python train.py --d_model=192 --n_kv_head=3 --head_dim=64 --norm="layernorm" --attn_scale=0.125 --init_std_up=0.0269 --weight_decay=0.095 --schedule="wsd" --batch_tokens=65536
Each number is 50 + 15 x the weight over the matrix's rms, rounded and kept within 0 to 99. Layers, rows and columns count from 0.

# layer 15 attention key, 192x192, rms 0.116, rows 113-127, columns 0-95
61 25 84 52 60 51 44 60 43 46 47 46 71 10 50 61 72 47 69 31 37 65 55 61 51 49 72 29 71 50 37 68 56 51 34 46 38 58 59 56 88 45 39 47 23 52 35 59 66 35 27 71 49 59 66 41 57 53 37 23 54 36 64 51 53 38 35 38 34 44 36 58 73 28 76 55 38 50 50 23 68 30 32 53 61 38 24 50 53 69 34 96 42 16 42 55
22 45 55 41 53 33 53 47 38 41 55 28 79 39 60 36 67 48 58 48 26 46 50 53 48 58 43 61 45 54 65 70 45 48 51 49 50 43 44 45 55 66 72 76 40 58 25 44 50 50 68 61 34 12 60 60 49 72 34 68 32 52 34 58 57 76 44 52 65 27 51 55 64 49 42 29 47 17 30 44 55 66 63 46 53 60 68 46 38 35 79 50 46 36 45 40
69 67 54 40 63 53 57 41 28 48 52 17 51 52 32 61 57 50 44 52 32 43 33 54 38 63 63 43 66 52 47 39 30 54 54 46 73 38 53 49 29 53 55 39 43 49 72 79 67 45 70 78 48 85 66 59 52 55 66 56 58 48 60 30 27 71 40 45 58 27 65 60 60 57 55 55 66 43 41 48 27 39 52 51 42 50 46 50 73 58 47 58 33 49 56 42
46 71 39 56 37 64 59 48 68 64 50 42 25 30 30 45 80 53 62 41 42 38 45 40 61 36 36 80 70 39 48 45 72 57 51 30 34 51 28 29 34 54 40 34 31 60 43 34 46 36 69 65 33 38 63 68 21 64 45 56 39 61 56 58 33 66 54 84 66 33 47 44 57 90 53 54 57 47 77 30 47 53 54 62 37 56 44 32 11 40 33 59 59 35 09 11
63 79 45 57 57 55 59 27 44 71 70 32 53 53 40 43 51 46 46 46 34 60 33 30 62 79 56 67 39 59 41 66 34 35 51 49 44 53 41 58 28 56 52 54 36 43 54 56 72 11 75 71 39 26 54 55 10 47 56 51 41 57 65 37 33 45 52 21 75 74 33 57 48 43 31 52 47 54 14 49 45 55 83 50 44 79 26 41 54 34 58 60 43 61 45 56
67 50 32 25 34 45 60 40 56 27 44 49 50 60 65 43 24 42 31 18 72 35 80 70 66 49 83 39 38 60 69 78 64 60 50 47 48 54 58 66 57 27 43 58 39 38 48 47 33 60 49 53 57 41 41 65 42 28 51 37 37 47 37 38 63 32 64 38 53 66 74 46 53 38 44 48 36 51 36 18 46 48 56 40 54 30 40 68 53 53 51 44 69 59 33 53
59 74 53 65 63 65 50 56 60 64 46 60 16 37 49 62 36 53 57 69 73 59 20 65 28 42 33 75 59 64 46 24 63 73 32 44 53 54 49 32 50 71 55 69 75 77 41 31 24 52 59 42 14 23 70 75 34 45 42 47 23 52 49 68 46 43 32 61 49 61 73 51 50 39 57 55 70 40 32 45 46 34 42 61 58 59 27 99 48 49 58 58 27 52 46 51
62 71 58 68 67 42 48 50 53 46 43 32 39 51 22 42 71 55 51 38 55 40 47 41 68 29 35 95 63 46 42 46 49 80 52 44 73 37 55 58 40 59 38 39 63 37 46 32 39 71 92 56 40 71 62 75 68 39 38 69 22 77 37 39 17 69 41 72 45 36 53 59 44 47 56 53 44 32 41 53 42 46 39 40 47 57 39 57 64 49 65 65 46 39 29 32
32 40 63 68 72 63 43 43 41 69 56 44 41 27 47 62 63 45 50 39 46 59 48 53 32 63 52 76 35 33 54 38 42 64 54 48 48 69 73 36 49 66 55 66 37 50 55 47 47 56 70 68 28 68 50 67 33 73 66 49 58 63 52 54 46 65 66 64 50 50 27 51 55 51 51 69 45 65 61 62 36 59 53 54 19 42 52 37 54 52 46 50 47 45 12 43
42 61 37 26 32 45 31 33 48 22 27 25 59 49 51 44 41 50 64 18 45 54 61 67 67 41 62 33 59 62 44 82 63 43 53 34 35 55 47 71 47 53 56 37 39 35 64 66 52 46 62 59 46 46 44 61 52 54 62 41 44 42 30 18 42 40 64 36 43 65 62 57 51 65 58 39 25 58 33 45 33 48 54 37 67 56 49 47 54 44 60 70 54 51 57 58
69 49 67 44 53 63 65 37 13 54 60 49 43 44 21 56 44 33 34 61 51 65 48 64 47 45 43 43 48 58 50 79 52 79 64 74 59 57 71 51 67 54 55 15 61 39 58 13 36 46 53 42 37 52 66 36 35 28 32 56 75 65 67 57 43 53 61 51 36 63 46 72 45 66 46 53 67 41 35 60 27 50 47 45 46 48 42 32 66 63 46 22 46 45 65 44
60 74 49 65 71 40 58 69 51 47 71 52 35 34 28 60 27 45 57 75 59 38 41 49 50 61 81 20 64 51 75 45 68 43 64 61 34 26 59 71 63 21 57 52 51 62 43 44 33 62 31 51 80 71 32 51 45 40 57 42 59 68 33 52 36 10 31 33 56 35 82 65 53 35 62 64 47 71 50 52 52 40 18 60 44 26 13 54 42 48 35 83 57 56 46 28
61 63 39 47 43 47 58 57 26 31 59 38 51 48 25 42 52 55 51 21 58 31 60 50 64 39 62 33 45 53 50 64 69 36 35 45 67 47 55 50 26 32 55 45 35 75 40 57 61 68 36 61 72 30 46 54 32 28 46 34 54 68 49 58 51 35 65 43 42 44 61 70 42 47 42 45 67 30 44 39 49 47 55 31 54 39 33 69 38 54 61 51 39 77 58 40
49 55 70 52 59 76 35 51 51 54 46 64 58 41 42 60 49 52 67 48 53 64 26 44 50 36 20 45 76 40 45 49 57 55 43 38 38 66 27 44 46 58 65 39 29 47 47 35 41 34 60 53 43 38 63 48 33 71 52 40 29 46 59 49 46 50 72 53 31 39 39 70 52 60 74 27 51 35 32 55 46 54 54 60 46 71 02 22 50 52 34 63 18 42 26 32
75 56 53 53 32 95 49 71 23 34 52 26 42 53 42 45 57 39 45 51 38 27 34 72 47 63 62 30 47 62 42 29 41 54 46 81 86 47 56 68 65 58 52 27 66 62 17 52 52 75 58 50 50 44 65 69 56 41 48 45 62 92 48 62 55 61 51 57 51 45 66 61 54 35 58 48 52 44 37 64 39 38 49 37 56 55 34 65 53 66 59 14 40 45 99 40
# layer 15 attention query, 192x192, rms 0.114, rows 114-127, columns 0-95
26 39 55 14 65 45 57 52 25 60 72 53 64 64 38 45 53 54 54 70 14 70 40 39 48 54 65 58 35 63 40 60 48 89 62 61 52 55 46 27 63 67 34 52 36 51 32 42 66 55 50 74 37 40 51 48 50 67 54 48 52 68 32 54 61 57 56 51 34 43 24 38 58 34 71 52 43 18 58 64 50 68 46 48 55 71 53 53 45 42 44 61 71 31 09 40
60 55 39 62 57 63 46 47 47 43 53 47 62 38 30 72 54 46 40 44 32 60 14 56 77 43 61 41 63 52 21 55 50 48 50 63 48 55 49 35 38 50 58 51 45 25 64 42 36 22 70 47 40 78 62 78 35 43 51 54 64 47 63 57 37 45 21 43 58 49 58 52 52 32 38 52 76 43 48 21 67 38 47 30 73 53 34 58 49 64 42 64 18 58 57 61
73 68 61 55 61 52 12 31 54 54 58 61 28 29 47 61 69 53 44 41 54 63 47 41 44 57 48 59 67 45 27 51 64 53 44 82 58 46 56 40 34 55 57 49 62 47 43 36 47 44 55 59 40 72 50 30 40 30 65 40 42 52 28 50 49 57 79 70 42 49 46 43 23 62 60 74 52 40 73 74 35 33 54 51 46 47 40 35 23 57 34 60 73 45 28 21
33 38 56 51 45 43 47 32 26 60 57 53 59 50 41 56 48 47 45 43 42 64 28 48 66 87 40 50 63 85 25 58 57 58 58 74 43 75 50 68 35 54 51 64 49 50 47 29 66 53 56 69 49 58 55 90 28 71 59 20 32 68 33 43 42 31 45 54 54 27 54 53 64 73 55 42 50 37 36 42 56 40 76 26 61 45 18 59 38 54 40 71 38 20 37 19
48 64 38 36 49 54 48 71 64 34 51 29 38 36 58 39 33 61 35 56 59 21 88 57 60 68 58 58 62 57 63 76 59 76 48 42 57 43 76 81 53 26 65 26 67 46 59 33 40 65 55 66 85 46 31 42 62 41 23 54 56 53 52 25 36 50 58 49 58 69 73 71 31 59 72 27 32 76 53 67 29 78 36 44 41 54 39 46 51 43 49 51 82 44 48 35
60 72 49 50 55 71 46 53 63 41 23 50 34 60 44 63 31 55 63 42 62 48 57 39 59 47 37 44 59 46 44 46 55 52 55 28 62 59 56 37 70 49 64 38 58 54 46 41 20 55 28 49 37 34 38 46 44 34 32 41 46 60 51 42 51 64 85 53 44 79 53 54 14 54 51 47 42 67 44 58 48 38 07 42 69 57 40 82 70 76 45 50 72 56 64 40
49 31 53 61 53 49 21 34 49 34 51 59 46 51 54 42 42 67 49 43 71 75 53 32 61 47 34 62 78 19 45 28 27 48 48 57 31 68 58 33 51 32 38 56 60 59 44 42 59 73 18 38 49 80 48 46 27 50 29 51 37 71 41 60 43 53 38 75 39 53 84 54 56 64 49 61 51 30 58 50 40 20 29 36 52 26 62 68 62 55 49 58 57 58 56 36
85 39 45 61 26 18 26 37 44 80 57 62 46 56 39 71 55 56 45 36 63 61 47 33 53 52 40 49 40 52 34 35 36 64 58 65 37 36 58 39 66 34 31 67 32 31 46 38 48 48 36 49 42 69 65 56 42 34 47 57 41 73 37 60 63 53 66 41 56 35 47 42 51 29 37 74 70 59 44 46 46 25 41 49 64 63 43 77 31 59 39 35 42 53 29 64
24 51 43 58 34 53 19 63 59 37 49 34 46 50 55 34 51 45 27 34 31 22 54 69 41 74 57 38 50 57 70 82 57 46 49 45 51 50 58 52 65 36 65 33 47 62 58 36 54 54 48 36 54 42 26 38 60 75 57 51 54 37 58 41 20 34 21 31 60 47 46 74 41 56 74 16 41 62 53 46 41 53 56 23 07 86 28 46 51 59 60 54 57 48 46 55
72 48 78 58 64 73 39 50 67 39 49 60 37 46 39 72 84 64 35 25 39 48 49 59 73 53 70 41 40 39 42 58 54 42 69 51 70 45 56 38 55 26 65 79 52 49 39 52 46 27 56 45 53 53 63 36 32 31 59 70 57 62 70 50 54 58 30 44 34 63 42 67 41 59 33 56 39 46 54 66 30 53 46 39 46 54 38 56 59 84 59 42 46 90 60 53
43 71 23 57 64 32 71 53 66 32 56 23 66 57 72 35 20 53 68 79 52 38 58 52 64 45 46 55 91 27 54 19 47 56 42 61 35 47 77 68 67 41 62 27 78 60 72 47 38 55 45 47 59 59 41 42 46 33 13 56 66 54 33 45 47 54 40 82 70 48 65 41 66 68 34 57 43 46 44 72 35 50 23 55 29 31 60 27 49 44 41 68 51 45 54 36
46 69 47 39 63 52 22 38 59 15 50 63 49 22 55 40 76 47 32 59 42 40 69 44 48 63 46 39 73 47 73 89 57 56 53 39 29 64 58 70 60 35 69 24 52 65 49 33 57 47 57 49 51 29 48 28 45 34 44 51 51 50 59 34 45 39 67 31 50 68 48 51 36 51 58 46 44 68 54 66 35 68 40 29 51 61 19 58 43 32 71 52 38 57 34 21
42 55 52 47 45 51 49 69 57 68 43 51 55 71 46 58 58 36 66 19 53 89 28 57 34 44 64 59 48 70 33 15 60 50 39 65 69 50 28 42 34 63 43 91 46 58 48 33 27 38 43 45 28 55 76 57 47 45 66 71 42 63 21 34 63 50 50 44 37 38 51 34 35 59 51 77 53 34 51 59 37 52 58 72 47 93 30 43 24 74 42 33 43 58 38 44
34 46 28 50 52 76 18 75 48 19 41 57 63 40 60 50 47 74 62 72 44 43 41 46 66 46 20 52 41 38 52 56 48 23 58 40 51 64 46 44 64 52 47 49 51 50 35 49 56 43 46 46 28 51 54 40 49 30 53 58 59 77 60 65 23 57 56 29 54 60 45 27 31 53 68 45 52 53 53 40 53 48 58 37 52 42 32 49 33 72 72 27 31 44 78 37
# layer 15 attention value, 192x192, rms 0.14, rows 64-66, columns 0-95
29 58 59 28 47 59 49 59 47 60 46 54 54 31 54 54 52 57 47 47 65 40 57 73 52 63 55 55 46 42 64 54 48 28 41 63 61 47 48 57 72 42 38 82 66 45 67 53 53 55 34 49 70 47 60 36 40 45 49 49 55 60 46 71 36 38 51 59 48 66 53 53 66 51 64 60 52 45 47 45 42 52 62 54 39 71 47 43 27 44 53 73 27 41 36 50
48 39 46 65 50 37 58 68 51 55 39 62 50 34 25 39 37 33 40 64 61 51 68 51 32 08 64 52 42 80 45 49 48 59 52 35 47 63 73 56 68 49 64 32 53 33 67 22 44 22 43 39 25 71 51 29 55 55 59 31 48 56 38 55 44 52 46 45 65 53 41 51 66 50 70 52 57 31 42 60 68 52 62 40 42 79 68 30 55 71 46 64 53 51 83 24
41 36 36 50 39 32 45 52 53 61 45 54 61 50 54 50 40 63 49 55 55 65 45 40 33 26 40 48 67 39 33 67 48 38 55 50 27 59 77 61 56 40 62 47 56 42 29 28 60 42 78 73 67 32 16 70 60 55 61 19 37 51 50 28 58 73 49 42 53 56 69 56 37 49 51 57 66 50 49 67 31 50 55 65 44 61 43 30 67 61 66 67 22 60 50 88
# layer 15 attention output (transposed), 192x192, rms 0.123, rows 64-65, columns 0-95
56 61 62 75 40 59 72 38 45 63 43 49 49 29 55 44 46 64 45 24 53 68 43 28 39 31 64 48 43 54 27 38 51 56 59 42 48 48 62 47 38 38 52 45 56 38 36 38 51 36 43 87 35 36 49 70 45 63 49 47 41 28 43 39 55 47 48 48 53 50 60 75 51 55 52 58 45 47 65 57 76 48 34 51 41 50 59 65 63 37 47 70 64 43 71 40
31 46 76 32 62 40 40 46 36 37 58 49 61 30 57 53 57 53 55 38 50 44 77 43 62 49 48 52 67 49 51 51 65 49 55 52 56 59 40 52 46 53 50 65 53 61 64 49 47 75 20 58 63 34 27 46 39 25 51 58 55 46 37 30 66 42 39 38 35 38 41 67 58 53 42 56 44 51 34 56 48 50 43 61 71 50 61 43 57 43 65 48 39 50 22 89